config = dict(
    n_layer=12,
    d_model=96,
    n_head=3,
    n_kv_head=3,
    head_dim=32,
    d_mlp=128,
    vocab_size=4096,
    activation='swiglu',
    norm='rmsnorm',
    norm_place='pre',
    norm_eps=1e-06,
    positions='rope',
    rope_base=1000000.0,
    rope_fraction=1.0,
    qk_norm=False,
    attn_scale=0.177,
    bias='none',
    tie_embeddings=False,
    parallel_block=False,
    init='uniform',
    init_std_qkv=0.0673,
    init_std_o=0.0835,
    init_std_up=0.0963,
    init_std_down=0.0963,
    optimizer='soap_variant',
    lr=0.00851,
    lr_mult_qkv=0.5,
    lr_head=0.0143,
    grad_clip=0.5,
    warmup_steps=200,
    schedule='wsd',
    decay_fraction=1.0,
    decay_shape='linear',
    final_lr_fraction=0.05,
    batch_tokens=65536,
    seq_len=256,
    doc_mask=True,
    train_tokens=146400000,
    steps=2234,
    dataset='wikipedia_en',
)
Each number is 128 + 32 x the weight over its row's rms, rounded and kept within 0 to 255. Layers, rows and columns count from 0. Numbers have three digits each. The size before them is the row's rms in percent of the matrix's.

# layer 4 attention query, 96x96, rms 0.0672, rows 0-40, columns 0-95
076:109104121129128115081122170123096126099125125127101139172165137104113121174068165150161042215119133165120127185149134129128149104060114091117090147137114184151172133126161102154194195118140107105114146161130118074121140119178164146083117067121123160161141150114054105097100133152084087131
085:111132181127130157137124109075123111130152115134121125062164179110135116126153177210189179115171099097113137120155127143093148105184096128146151142120118074114141120097125127165176153133193121182131087141161117099113132124161086095064142164099176156128095105084135207147128123160213149132
092:177115147122146110070057106106169131156100127117077106141168086078119105125164187178058118142135083130123138074139132130065132095133126116165099133106118142165189088114155154136147192130127069092140135168110122171127108151163191126145095106095103165111130149116140166128168130060084082153
090:150168068164177165109169110127168115119132140141141153123181143121106153119146182127094114165087161140135089125155100138155069079176117117177160119170067119110149170094146075151141072116219123113148117107067151146115129186154105063088154140101094117094068089097118148132117133112107140110
138:095142061095059112133194139136072095130134162125120176088130164150095071126135149141122133108133136115073128132163129164108152138094105153132135174148158086111079128140147162191173153140171147156093146135084146071144129116121088067148103169128163162111145149136144081044106117168108131053
107:073141080085043121166102125144097113111100151139061104121072089113143163116153110153128114147068160141101111105061123109088142110143088148147144109111174107138115083115114095130158103067119145109157129166162140066144102165082104173121074138087137162170138165204132109121073137101092099120
092:158138146094141075130132079129177101112118186119111138187173134053146146142163132103086135122093168118106134119136136107149149092092102120081085082120100170143086060162139096180134103100171125091091108046124117122147149144090125131156181166161094099114095120150104095108124112111088062063
097:142105105088146098117127124100180121130129141133140140128067089095071119107107119128128141158157115099135157147171198058131154133118111073177088114138110080084099131095116121126109109169175002187151139144153069125104131134156104090146098158117142080094152182075111125105154085133123105131
098:113111145129111139085092063149157131069088146095113111116096086170087155140140080122155127117131199139096126125101135153117127106147101146073135150158102105092090085106183176165117127094116123089142137104093102142082182198133100151149130124167215125073178056142116114166112096153115098169
103:130110109128094119146116151138121141170120146116171116151144088155155112131112075173063132079137094076158075128169144171159112130080142124145129121124070113146131103160129159138120080137091075127078075166082105120101102123102131161179196071164188095132150183184114128156177151099131188084
094:089097076143151149142113153126066125136087109151119155100088055156115150146086141156111111168103156114149058098088167116156132118138215128117124103144105115152093115101174106144072150139122132149107149129123168139165114112037191126095100143121188118162116145059155127142110093155100184174
095:133112132092116125112164100124183083158180093135124097172078117160147189165167138085177117134154161112112149131127084084102103149178185099118142120125110160110129135152128142095111116178063139174127078080198115151142135071111052132126152107169109130166177074149090111066112120153127148102
098:082165085073123140100122125146084156081138080160106160134136103099155081083067177102174170109179069145107156140126116085092234180137094131125170086107128150124084164119105153096075110153177151105100132146092170136122146116103097102140137147147129089090161101166134133116094157162143132117
091:127145169130120108149128115165133180113164179067149163140109091229134131139144145089137107074113166130145102133126163149070129136142129116162173102146151163080165152191060129156104114105158153191094069051164121151092125098112108178136123169089149097144164137135123143123130116138166121183
093:110112131095120131173164048170162082212121094083135129102066104101098123113142140143114115112140105133135052149114141128154134174115164137160151098135131145097138124126094071192148094128209152123141113085106100129153134128185048089112092147119153144188125152151112132150165111174131171155
108:054122124167166167138132063135121194168145110071151077077076131098085153142128170179177134162152129103098117144151148131131081134136105158082101113122123134144134097098149157082109078151137106095082103128086182126108181092101160056118193153145107076129106180116107134122152108118118119104
086:082072113119085151117135124133139217178108086143143146122183142103115060145192103116137140132141148208118156144152143083156091137159096143149129098096195138145099148087159087082127105189083134131102156162111140169106131138158129137169156138165073152102121133114087134145080181092098087126
076:152036092158090138125134122147119117099122127073140137077144094157084124139097059091140099184055122142134144100092128108152197137147122145080082164107088099137187139075106133121160145133111093125101167101158141116141152108185145105153050113093141115109084158157129130184138101130187111125
081:170200122129162140087180118156174082137186164109111153153176135095235113162142167094140171110095153149171094147152085134073079107137144137133114135137076131129114209122119136133177130122151112119116148103132143121188140194126112079172140180134143141158110087110125142106127091148117156163
090:076168138139117139183169173189115169109151121129146083148133081161065171117064069169157145104176147135078127165100094187122100141141139117102157132113078170160127119139140049102103180142102183119072154115108114136087147109163105116133148138115117091192156137086147125146152121157133171111
099:107174079105131188174116153146098158105119157109104116121122127159149109160123123092113117151089143109089166073144148065172177076107123120139113160084139122127118079190122145081158148166123183149094129097156155074139079102098113120132085085147065128111171191136143105185088100147074110182
099:065095152163102191149132140083079083099114080130124154102074195131136158141127132181129069130059124149046119147097152102100114120162070154088113075099126167128134144151111150135146106122127145069132088101157139104097108128117145141144166157143136136092150128190125129131160218146108171142
123:165104103113103118178153157122159159175149125095107103094140170156101153092141137111090174101159109168103207109089115139085150132140116161118159133136146105080122211092090126155178144110192149102098099166074103110078094141120117078086113178115139165143165155163165072172141151129088141083
104:156130157137198125068114156085117144131127180153110156100069098090114121129123121080132095091173136158179137111118113110161142127134177117117154146144093146165180108138102154122077071118155108135138115153143062152122185069164153221079170085160144099123158154154166172148132151079134087131
085:145133107127075118137126104137109073102138103200145118135101079156142080155110125142109093216058113103147144187098107159171164130112115118097127145138135173151092126132139124126083092139163183111156083102128153118222165108167084128148111112195143134114119136188158168115174097152173147103
095:147127131110144117100095165134164121135087087197199165122140130142078114154147078152119099188118152111200099163099120106113132138079112159113078150158101100073141100114106125150153127154102128103149137130082072147149117066125061162123107192135081133133171177161148154146118134175162053142
094:125107105098110101124180083124135121088134178105135154111105208117148117136157099105128109154174110142134173111120144114134163142053159137108100069117129085139133129106141082120114138173170146161100100212123131099074205109151137143059145059089136151162098149124069117115184119135109185111
098:137127106133149134118103146091126136105138167061107137097167169088151163200072130128092157145099085226181099132158117141174100124127081125127126082136070131141160092152150100128099121160174162122130130131118159148124086115183140114163122121157100153165175079097194153185088082120144138079
100:137152161121171127189141107081114105072153102120129117095102082181169126133143079090121130116139121103107140139140078168129125208163078165168124119188157149188091068081182135153101131146099153068134172121166112088098138089148127167161163131100117161121090149097069146122111118155101176098
094:080145114128111176134172150096076157087087098163128090152154117139096113154114164201120139148141103121125136156117138073097110174092094109140132124169174141055191104130173090087143157092150127113146072164146126130219174159063065134167136175137132179120162132128133117113143113097108139125
091:120146131197101106168087154094160124101108073145073149081102122151115177092151177148106108077127138117106132069167148103124122115118118160093157162158116186119108105116154122126135053153075139142062145086147105092125129113099038043102137129133119136160164162119102085171139121117101170128
111:086119167158099098074140135137100092086193110124125114138134131160159095145111114104102122179078138159057104165063148189140075155124137166106083127126148130160121138148071119148123062123099137088164130078132133138122098152117123143084130099185163113136128079061146152097143108107070179194
092:079125109104155127091169107165154076120087126150158146134135092112085089167150157111112129132207105112170118109138159063131144095110103144129143147108099138115077107142135116171184126168156127093169123168170143154159065174095136158176111083109071077105093174076152113171162132208116120111
103:128134148096092106112193147168123065087106153103096167202095111092115094135173135174094098118105147092120134107116141110098106149092086172105123129102156096048151139119192162147139139110132075126201148113135078118170093115088113167127134071161106140120189082096147132170134132144097134078
115:139089138097117083133104114147120121136080156081092133170094133139113190168103120151130048156140120114127132122099104136141171140109168113165162106122097125086169157148176153092103180147077073068089161117083071189194122141180171130218099094108114134103124098151100108145131139126102136106
106:206174078151154143165147109125146124128137151124095160135144150080126150234086135050175128134114151085124106185104120098129105115135146117090082126176121105194090173130115111115121160177207170108099153106095149139148156125134088096128163169109139120098122141097103096105141088166145153099
104:193171163116152160154143158079149083170132159078088149102078107106111106151163084135080151096134123100169185138127173094094134070172137151094134084129172130078158081169170100105090154058094117121143146109130153100099082125094130164094088078127126126092125099060163123152112144142120148123
098:148083165133168164090124147088133126117103095191199102122122174103111177072114187186147084130115141083116115102160072173128088134121099103156139127206111113127170154066111141141095105167206141126156153128131128174158167143140153102116171184143099132110137121085119109143139157112087124176
104:078094108139136115079119106130128108116087077143084153114121095147130135148130147125117133199091099105222096168138155163154151148037138112115121106122137142150201122130149195120126116066090134118119155167101092135096102165072099130161172104077143123080102147075097130072103141117168158118
095:106134032138156187102189097127128159165109095177140075057104090150146098139116155132167126123149117131142094099084102138148087155180130085179073147122165096152112175172133101136109117116056086123090187157134145105091135130093106127146165104146137166147111109166110122078173127109131153167
109:148089136114147174103111133138095175153182101164166116150122116103154180116166097135106147153114124143073162071153109058179026103139118183119133159120178200112160112136150143134141171160131137102120131106133150114168152067142105153184168155170142114140116111152054125184136127166139140109
# layer 4 attention key, 96x96, rms 0.0675, rows 0-39, columns 0-95
092:140115156110107081141167145116128081101100101125123130134138136064079130148185158152078106122196088140083092093142119147147119113100125132064133184163148082105136105081151112175104164155087110167082094134143164164057173127157119135100151107114137099122110097131161121161073111136224074143
079:169199131143152097070085140131134097129139155114140119134078161101087127142113139119119209106081127148168123110156094166185125134193125110079120173150126100097135142132096157122100124146160112104128128135102153158142134171138084154089126154086099087197065056147210095149117182130116158150
098:125141170108075138106159111085043130135057157120103077129129102166127108145155113130156065128099138143089140064157158112120102187132113144111159186110164178139129103085103103156122156061076157205176079142131060080142143128134152130145072107127105126094121134119112164136141131089158116124
086:128170115182085122084127078142149091140150173139129173155189123099144136072095134134109184129113087132122158140172109156130159136159146078175125117137111149094160188162102071109179109117162151163147077103089157098184207124141105112152163129146085161132129157133090164082204117112106104146
108:155117095120138069137082131134087121158125111176152177177117126153078180179150117120209059152090144177153115110070103084112123115116094169097105119106105157149153117145131161155076127074126131110115165109118081132089084131127141156108135135071194142162180132096134098072080119110179128112
126:113120127139167088150068162153097109138114129097144146110101150126129162198202138106106107172109206164115147087114119143114154078125123156113140116075182104132145131127128147108119108110103115065118136146198138143114052145091164145081082094143168099135130140114148091152031125183164109165
097:089149151070196139179148216148127129154164103153132112083097091083113165112180139138140145119070102137145110157112155164129159108107151192111144083066147102114094151113129182115129114112103109144128073133099131171165112128133162141124138086132177117073172140075109089164060127181105132151
100:155183073169170083136146095101128111062145087134160103146149108134191165136121122138162192118149087115083100140097108155170113153093116133119145137113062125156088162150131177154120106139196073149073168124120096103108129091172108099141122207144139135166126176120080145096172131126150167085
091:159097083154144119107146174153094179140107124063144117069086137120116155087108129125181140048118122173142130095101127137123161146195112103091110122155090182110141135138083155123151091140123163136149159112080107119163128124089109174124142123164169152128062135115079137209131053164187102145
100:098136102148089076095147163174185151161120099088155093142140100160124065128131090104108129140162134095126113086146072107093157155086113126168133129091086140184140115089155082153087128110111185137044146154091149116133075153169160093087138149131031090121122128156090094124099109145120164109
092:154043151111133174156129144142069149123106098133144152104054107170111125115080083088122160126140169195151143182181130079130120165077092118086124204199084112171130135128163157139136147101109132154122117113137151099182133120142188174116068140131123132132120101128093124136123125106124139055
091:093106132136140131146165112137090090148164144076175094097092186093141063128110068156094153174083160112121167149133133143091193176140152090130133105115117099111155158156074103094093108088132137116128101112147127114192115136125141081128141186154179107139167059135106135150126138103150228092
094:141144173105156110183145138087100136152160097120124139106148138128186123185101111070107110143128120080096173113073187114122131131130105208153118166091160171125138168149141119151140136049135166075153204104133144167102134168104109166065126106217120155120131141093159146128143142147123112077
085:069080071154155152108058179092143095134106047138142160091169119151097134115083093146107140162143123104182167112132094113131059151111148127098134186095153093105119131133109114126124155176197189144132073135122131100140124115099125130099176192146137134182138132163120098187119133183125148124
090:113127091124170170171108147101182135160097110140180152130098091138165159101170089158120140206110180068148165147080169132115126168131136179082160176117085155155117138162060116134175173123093163168123108149137131148167163145131156142197182127154104124145104115167102110129075168127095163114
092:160095083133067150197147144176135129158152147138143141122099095132164139089133116126149088119181077135136185072187117071129130153104138120119157112117123128116087113079073207105169115126094112125123156122188148146183119135117138140145149119176070144078075095140122108173071085165109178108
081:137135157166153084085147124183103157048166130131140119117150161118166114170218148163111159090137095107214171169157133150155135074097182103114164120153142132107102149148106065143102134149088149100097121083116133151147086137131166087087171165110095137147169152129172130177113125149159168117
086:170135127170151143136079118158133151179154155127144127189169157108194125204108135179143095149172146148155127068149073099173157069120123132199125103104138165071133137119163140127154070103163124144147152123186105098168141118120087149089175181137160161152122142140109089159126166127091162167
093:157148138101159145120100144138151066116133140151117143106126156132158120102110167150108163180157072145099124161183120191113171144142157100157116125133096128131126141194130113135223152194117103164129149157044128124141155161170146069112164108166134130161055162175139161093160141127111066167
120:159086142143143092129034106110132162115146099121181123209185124148138182142112053085091063200137133182118171107097095111067122122121117132136132120094097146086117130102151140088115122110105116115065143121163079164119104198101147091132133110128101117133139146120168126096133120160155177110
114:183103121090109131168099166130107118144151056098144172162166106098188203116151055121126097134092109144108156170144126127083122127157078162122129105073113124105076120129121095112105113144092133111084125086170152123165075148106129113149083131179093218105127145121094132172088138179120166105
115:146119086139121100117160109134174058117154164200168180125219132140104160084154116142139153133145087125164101163116139144111130122135147098197154071139156136130147163146099123054185130132111160143116132078067118144098171179113110115135133126189096139109074143129091150152191169120161147145
124:146067147085143090151102117126107144154153118078184161108117136213167109144152111141130078151113097185155133123106137106134077129145063184096092092108127222113111169140160107112132109088098073093126106074102151146146112124050113127152180137126144126162151173123116091091114102177133147126
114:063091165136102152143131141125099165155049136149077155140093110086124096143115139181157078138168116090154124103118179173159151145091156095167145131111133103119177069126147144181127097125165143133153117178131129128112097053175172187052110139119168171121107129078156093116119142127163121083
087:117139125086124087147155127072113080144114134113186101136145193153129123096184116171217123109123143164151121210154085135128107124138141106111098161142202155186092116144150081132129087133099161127037127130169168187154106108093144123110085139149165117129156126144105153157093135075124153104
085:107180065171121098133149077145164131129096125137118103082204074167109161102133082114120100045101107155156089095139167132122130087170118142155114147185096158120119111096133086091067137091135149144121107087162145149117169116185106157127089149095097159146129089155182108170165131176155106167
098:113113088166136107100168144134142115094153104130136141140166139173135168122156150177115187148122101189095122137103103133050112145131126153109133075062163162179150107155141130183149144125050084167158121112132184094103114137083190188113104145116196129108163128166078130167157114068123114117
104:085157173126133147159148094147155094139133157078079144114136150110117077127156104170139136127191116117168131115112171110122092145117151157147143089155147084162083156114152199167090178110157116148140057140091135084187170139190139090136146064112115101198162162124131167150110132135195083155
094:129163138146187181156170085125105097063075150152168084132077126156114123162115125091190176136119114103147160137178096093132129140148121108143135143143109190152166076103102162187070135128071109100145115145101141101108112157126072123130141135185056084126109188114116166147105104105099095163
089:115118164091136185212174121101125133148166123118170157095163067164119140181136113093143141142094120118080166154117084068149151152137125084123125139120195150078135111053145124127107075184178113115108161065153130101126124133133162180127117149114130150107130096127162164060081167089153119154
079:087143119113123124179117147134142126132082138102163083140085174188113111080124123109133120212113123117149135128131091153208080127135077140070108162136155102122127061108119153109060088140105142107131138109181179142111139112131091162133172166091153172097094178145108158124192154054146154131
101:081145110140109063142133079156092162145097175130154106122142131177068114110165192151151156117110175081126121118157144122154096121136154081059069184112145147090182115145121072139162106081164156159103107104126140070184079122120098160174141101174138104161115190147104123143137111111154157160
091:108158147165121177082136087162109161051157061108122144148160079088095130184142112185085136149143183091118160152112136080100158162131113132115106160100136146134191109086154122169158166120118134148153111120106073121181106072080127104074121173183131119155130120182145110167101093144104110162
094:061184149173120155101085083162144114115110110146113152147104148116117174178164160145132149149103145090108152159161084091150112141072103137099103174104187102086173111111119101114175198152153169067125130170086159128137108173091176113104085169153077164154148128098138128132107178106114097179
103:101163097120088134180122122125073153135129093139105162172118150126145166107135153111164116106120146129104174128204182097121112142173160189124136118079074134133069117141075054092079134086148154159110100111137160159069126138143128132123136200126173097199130155154172188119131128148089151093
121:112070102186155117119149121105144090129071137151157184109103116118133105084091202116188142157112149164124094149141124129118158098108172131130127123164016159142114162139138137197109105156157094186088108134137115147039206133131118093143187154125145126144157119133131155089116139143148120122
099:146088164104110156163162165095157074115156143166163116100133147158150142158119155126102137155103089158115076080110068122165082146184118120155138137162089116126146090101098127153130048200143141164139122116132112127176111130112133142161176048048181153149060152110116114116141192144108131122
161:166128128145123082141118082115181089170145166181162147126162112123120129081109130170172166119155097097158105132108101162127091076084149085133151144160062157146123169118108172154107083135155144146132138106129098091131222111113092097118178127140146115107137151152107190068220142086168105141
104:107135149164121117105124086107141185134143131125137113170169156112097149129083142111108126141124114117147069145102076147124137073128133117199066085118097098089139108194123100173148133142103145143126135119076102094089164143098179107200141110130166132123060099133149151117208084173078128209
101:044159118129073161157120161161148089158113170108150138129146172195170173091172143164114079134096155087142133108103113121081145151114141099132153159126122122117081063162072119145120139081127088106172137086148096090138127145138150105105107109177105148136136179120200109178111141121058141186
# layer 4 attention value, 96x96, rms 0.0674, rows 0-31, columns 0-95
084:140187058103141147148161087120109047167133095158129141209122070143115117144142117100147134094164103137080097106075123092135114172152072116159129084162106146086093168174157181139124123106112067123120094095148116132184137122121131131167099123164126149158101187107146099166065151112152162154
092:145112085098125103068088119099061085120102153102119167155133137122096078070082086143154129083141115104110166108074066173105083124144161089087138180121113106143137125143109118158151140088097129120112172160114094135108128082138121193115164118144100130155143155177102116081080219136168167097
098:080081141098150081121110126106050129133142102109187120109102154168052145069146094155146097121136061138144111182133132099127120144141106127143203134132150177137085192132174180133129073146134072166096155120139129136148140161130152071075066153124166075151126095117107161147162118132115116132
094:097113163095161184097117124119118142217103130136139079114149155123137067131109164087129072151138139142138143118129044083103117154130093166113216062138099124084062091111170131148133091133160150113154098149111100123117097096050161137131118084156141155077138132109080137080167121132128136117
091:134093142159201158115128105126137159167067175106166147131189074126103113169089085148146141052087138119120145084169131070111202087109112117085103103171126159113094129127140118144149126144085148098121127131128105139108082135158101134118113132195223125111148090188150111172140118165150152134
093:129120149122080170163086102132131082138162091133109182124165147112129131157100145096055099121136141099094177144171181084147178119180142095128111175091165155121140161131159144142093153057124151139111164088111111148157137188146149083091085173159103108152066138142181111103111104177160059140
089:150099156068095149108117158144077161102083134169146149162099152101130102088079169132138144143080163156080077080064140119112178116123163154124108149146110099120129118169146086127108068082096140105114135126080184143177133099145209156126130131158102156170211101144119143135058116128113116162
088:119131134129133131102140178153171118060095115161092220084196150164195115107082183122120129127117085113177102104090055104112107157145123118114150090180117125135082141201156105069123186111094140135125155143134115161119093114094094097140098108111103124160172101112136095151179113117124124095
097:122152119100167088152118034085172135146122151038114083100157104156153123146157124167142097189132122159127110156058116149134128175085144089161114097070169145126066149135099108144110116155095115161136066148082150156093084109101108114111130095127123142134116108161105162089150171131162181176
093:140125121087124126102170134151124171082096083164110114129153081079142142167141167156056103095107106200097132062139112093109165151144100131148104123154107157088134099137151056156134098162162026142182177111149130106078136084137123148112139173143115089132101141083140148156173099119116080144
099:112160158170194087102066093104122146109134100104120094142097166078128120133178158109140123132092121160097151122067117066088129144149113107167120071136175118111101081162100101125119139161087056143126186135060116131144147051147078139118143065104132102141146130156089096157126119175081150108
085:182136139173098092125086102140130111162080154130148155195128076178128081136163175165127080121117071134187088163151129139184140145139140161101111160129139135082117096194139110133096152160144125115182134130149164153136144082127069082162127120085176104145146156081118108121103099091059160184
094:122116175154122042105191147176128066156173181128186149137158190091118138131149190139156124119136078134138147118120140124109169160186155136098117167123125158112178122178172105171061086102109155105123128138131157094128093102136143180105167121130131163179125129129142118054124087132175106137
091:150174083141100108102091162119131069130166186088168119181177149100127171138066094183107101148108170113126087146146108107137122100123125145131134133118148099148126131140118149140121164155092092137117162179111078144156151150120092106184162112152081080201141111134178151109114148079200081202
102:068105133132161151114087172118183151132091173189063158140122150155142138158146149147101140086082133142121096092118094162065141157148119094080216097120154168129177139176094098118114141108088176111166128123134109145102135087139133105072140107108135116166140097133141168139092137060182170180
091:147095134147142127124154164129136140097125142141191089112092118100093151160122156134144099145115097124140118107129197142149114088096121169075169156159090054150114112128102160125112104051152179056133127051128145106158135160091136161110064084119083106154060108069158125087159147185117109125
092:153148105139126132124157138104120075105118122087097047086143163085129145122084083154156137106134163169102095163144148107171178153106153105109127119116141123154054105084133161184103099166138139199071151158159096144098166065123129128088126194115123078156175135180095108159105145143089089165
086:132111076151112134148098140175129118123135099139126072128159096154166141142139115010133082192105105145139168116122112153106138154120117099125104150104134107152122159178059155154179100087073174131023172142142184149120155123125207142120148121121171141137143145161132152129157101105097109140
099:154147135128107167146140090130130122112110159133096165135121152132142161092157144062208078119124149146111142152165132179191086092106108102203089142138112090070192128140150117100141143109144176166133162126189127115168123061074088081079163130173106081086118120083121112106100114170104110125
098:102095114191120159157144119097150111187086152173111156129167142115152095124162078138131097158111084160135088144117140083076110089126141160146163140174126167140172188104157119114144114186118105099198171070061103167153129103107137107118088099107132125115169152148111103172165163108146183056
090:142138198090092072162145126088124129153123137139122078116189101124123120175131130162140154099109143107102146131102153188101122171168097092157074161140142101092143106149126072131084172038122190087162131114152097085140141131170068096170104139127097130149129162169144125089179165085182136116
102:200161158130139160089149120080076134132136130117134103112111084125112143124109081150133074091150106147127133121169110134173168084112083125091151121138120184138092176059094173095088096201131140172157145157126134153087146157161135104096052138118150122157143089139122101140085223152114097091
105:118098146122117121177152154079119131148137106146063122138163151143132071150120148166035095145053087109189114131083140099096119143147089128097179137112080161125159126167129131156111160145117123135056099164120158154171144141065109132108200132155158158169120057152143138089157128181112139114
098:133123162154159133143115137138122087144171083123169118118156075168124155124116096138103098133108155110075093159163112134097115121109130103129138159114156093158192152101217072123150160147108140173143186157141141139155129193100181041088123101109147112158139105161139039055164110143139102130
100:137163127138128146160108151101119098111111116169142100082121147130148124096174140102133082091139163156141127144098119137122083155166114160057127094105133082128180157107159183078171120164158184189092168056099135170104129096154097131102086105173147088115133143063080169192151100072108126095
096:144075132149099116128155150121085113143157118065101105152144139098193066128141085142132109106110200115091126150173110080137107146124067144139148137121105078189122160079168116102117073154142158127105120111119160083148195091101154141112137083147163056095168143141110098136172168209131136120
087:099127139053123127126101148130157098069087210127112155089099086189096154150103110171137136191130129128128115072185101181138127165108199132130148204107118143080085129146134124124120148107128139140129109142086146112087128114168125137126111084121132175152133153158174142125158166202082182094
085:101121188159069149122171150183130100146106082140129151050129118108120122131159082109111102109123160135143152126150085151149095121174174069140160130144119105155127148192148124125179091089143137156089091049149165082129103113145106096175099120103081134147130082071172139101133162161104068184
088:121123184172160136109160096089076138101148137089179105150146189063082145111170160130162130178133108093121140135088055144140097136138144131094083124113129097095170190105135107148081113130189127119106143115165095124174133132151131166138103158058131185141054160123128090078146089149171113131
111:165130147065175143147146111140116090120076143091124119126090089063112154071117091185067163121129112123161151135125064134173118192122115125128150114074124202108121125132132129198168173130129083117141157175124064120132122147156105161145118078171130158174126149164073105117135187100111100115
094:188129140128161068119111134148109082138110125156127162127138148153127080139065149115086123123075051102135166046132095157170190059112136119151160100109166099129129192118077132148156129089100115114102118068094125121160094134125132132139158108145100061093189106100120118162163097093092092116
096:097166104132104171100160124115103130124172082178120153102181146145154124112123118099070133147077129128169210166094143157109142142158128178135131106152161093122185092190109116098142136084124141138103047160125199123136165105127166057151112067129108150111085156105132152070181113126131161126
# layer 4 attention output (transposed), 96x96, rms 0.0835, rows 0-31, columns 0-95
087:097120186094147121128091119162178143120189132148117069130168118152128141098088128150121112110132134094138130148138139076075144204169133086118117167134132127166092122168089131183051088103068094181109120137118111099160123151106184135082116125136163101179157135144126137046155195093112164129
101:157117088163054107155201129081134111076115165155128128101175149137089100131053129067164164156091139144119126181128101076163152168136129170130097129160136207124157132097108167138146070144174146116149133143168140142145097084094127094115141190186104140105132133177156136089127103108109146166
095:123147151116102145117187096081161119126076157172126108190108193163157067164166151115136176073133153080111126100090120164100106157119089095112139078142140092092153145130120154159148146071129111136152156153088125119127191137178071165095201157117161134163137170056115127141127166107116158120
091:142112086114163107081092145130115145146125146158144116137104133164160123203131170147112121156151184145147113136101140114122123136084113140163120098125188160164089100187115154095107133149028062134107099125138100152159180088158066114183137154160179124229109107126120075105115105158121134147
091:130099091105071089130094192091102139099112128182123104124107171133163093137069089207063109188125088097116135146139079141100159128183119061167142111158118130106138103168091138157126047123132176136151078139092114117091151139143148097095124142122081103120128096174135166125119141083086151151
088:137091125109115102121144053189143147090160102128118082123092099138121113111124003116114111100094089118129095106096153160162117112114109133178106093127114137220107142182141084122145179180157109138102145114135163092162164104118192153136148138115162093121102152111073146129161120147126185161
093:133096204158202174187181119167140199148156157123066146099103096098111099141104121108086145200174120111128159136155123090176066136091103072091164131146101112089079167137098103146165178159170135086082117102127106097115123115158136155121158107166129112139107110133105127094154113131108155122
108:059129121120047124202077061147111096097134104160091143126115078098104115054144073099123115133110116090160200148101107067102146089126157111111170182122145099143146100109117103128133114103151126076125145146104109138192160138138138127097125191151069176118106175135150121118135144169105120110
096:110117099104180144052132163086133128140142158161207131157082161142182134102149161145128089127143179157110149115171139067126074096197129078119081140126110166125184108084155164140152100140127141153135128079182082158154105148124163126157131122131153068101148101169126074182114132141075110124
091:137148155183095133148117120074122079166184129137138117107167127118111060129132169130076159187094084082185127070117107126139144026098151147143107142144169116136146111162162076088123096124160152116120073139156123152133141157170094130148060130141149099107159094189160161102155113089144122091
087:127094127140092132141127150163132109192192129157154229137101130175133072203094115146160165137096137142108091080104124126119102144088144147142101151115106166146071103131112131175157169120139105089136109109191094155152073115100093129143043110136142118157082141093125116176138073133091111162
081:084152076116223187076145125119132120113105139124146132135157094108112108196146096145178174103146116115076154137160110123114121133126150125141147106086106117113110061116117134149118157055104151135145107111113087032079169148148125145114125169111131096136104163074137116155143163030104138156
098:152134169165158167161062111169128108126157090086210080142116114130097122127074071091152131141146134118128133159148166097149155086121096142128106096121066130089077159136120183077093161119144119093074114123100147148155159172130176116116096080111116136169160141019109138161142110164128128143
089:122125097152091141112100150065047105052144176176176176095072117157089126112104104136167114123171105171108145103119120107150184158144100079116145112107135168102127142116143116088102126144135128129142118093141087075072114130111135080098191072135167150134114197098176191137144133114133123088
089:069122056119081161158171109163080077130086112106096141147139147156088115109120110124151130119136119093112207170136173096066194101153103141149101180161140099122132182092072153184127099143167136091114088178116151139124166108160093074119116153121161138110097154087124080114178143139154140113
087:082175128117200124169134117210142111140139111119137124166123119137138109111092118098120192110120120122141125079157110148140080121172162160151148129128111154077159162128171144065174207132126166106158143147164104089103123142109161150097172089059140158125187086133047171143145100164139166105
094:124065154124232126122116057103097148181093156127175122122132146089188134139182141119131141143152131161113146113090105144102100111116165150194090102091127187096186132120140112122113103156100124101172113119160149111163128112128148147076087076137115121074121087083149190095125144070137168148
101:166104092128220090075205114137164132030115144091125144114138120166127086071095100164065080158124134113116137105129122114152094141144124164114143167132135117130111176071144083102157186148178112116173114141102131128084106119156123090162099137119055138131098109101135135094171140119131103091
095:131103138106149104131173201144168147111082127157175091187102109146092155090076130113178142119112113066141165151116150189092127138153125111143130135110113105130124174131117094175097173120107084131122123147093135128145194145133198094166052137096131211092068090140155144172103137110126161160
093:115179132164141114122089141131129107204094083089151086224087111082173122105121148150164112116131189090116097136132090114107111136115111166122166108122173103122086092206084184141160136124131132132114042207160100143110130167091088137163111113148108099156137113144115121108121178132105111140
096:134134075125071179185175162100120195116127173137157151144126149131123116057115204108112163104128104155158173162146139159143092124119146085170109123166135131129131162112148115091098107105149120141113165166092101074097086121107159099113150196107119178091141104124108181136080171107057175092
109:089106128105119132057105145134136067206156151083122107116083173107177179114116125143069139165075091149114095120157169135181080175168169129163126092124161107145136125158123127095176080109108074112153140110104143144141113090138113201106161112139161151095137128161080173105149183102129139174
102:146151107127059136099077069085111067142083114198086114126088064158117084077155138115149162139114124118098155116162090150165137145086138075122131113144108051132112104098118095167156152123106098139125222127105144099140124121185087105108130092117083087142139167121095105120089103113159093158
091:165162153082160110154127064148123186109080140083158137084110100087140135083202073150094174125116035105155141074127136157129182105127106193113134131143057139145118094125126121128144191146127121056103121180086130155097142117126099131130168096149108123112095105087115128164162134147101124129
084:133132110072128132112147093168165156170103074093153104104086151158097166188144138158142112112144183121161162123114162163124171162185114144150136127150190085129146161137136110143087127051127156105182126134153120113127083184092150124160082130049117155091158166114124109133122215121128185151
093:085103163149152112108109098109132157200128101109102149117072202135099143186111134087145124174112095139155177148102131130137149089118133132096122157104137121137078133150118171087209137227078123115115184148115100178116129071174135149178044140111138144110119137091129170129114165134145122120
079:125142103116114132122151123113156144108092125093065130107149105107180067126152121116082149157134100137144117142117125140145124091110090159136153161087094134146165166084199100117174082088095134193106116154123082080084200096098111086082108180195064165109140125138122148185103087179142158105
082:105123178121164096104128109113120115116141158107155119134122112041162166118138149120188181147135043092161127111123193066125153101130091118154141114107202156135114159101132103111081163164163155078125188160136104127158169151086146111142136180120137174031123174119089118119124146105127112135
098:156149146129209141128140152158200141188090149092181119190154107168092094107108088121165138101202137113164087116172160111127108113118118150136146145140081100121144147092108112172095147110123084099109124148134116144095129185093151177127171106132109095171142087114114106199192153177169145160
099:140171137141087130102097119095107120082146145185113135099131079122121105129098152175074145164085167114076076097088135080147072153132084082155085092135100163150163077163100139091159086105150129194086109108141187161101108064081088170172155141145121127181132120151127138125089113110089153136
107:135117192055115130174101103075166121193107132084106087132094079155075089067095153118071148139109097078176113144157142109191087119115101084101079092117101070113149148164113147126144141116132090112176086112094138132128102139159129083134139077152110147129104125184135108126129193154162129125
094:180132099124093064173121145138221142084145109082161076164122070144092140084126127116156110147132123163125114099128133134133144126105139146094109185111123094137083153101131138179153200130082082131107123156122060153092185132135110123170196168097094120130198181104137165132136124105104108100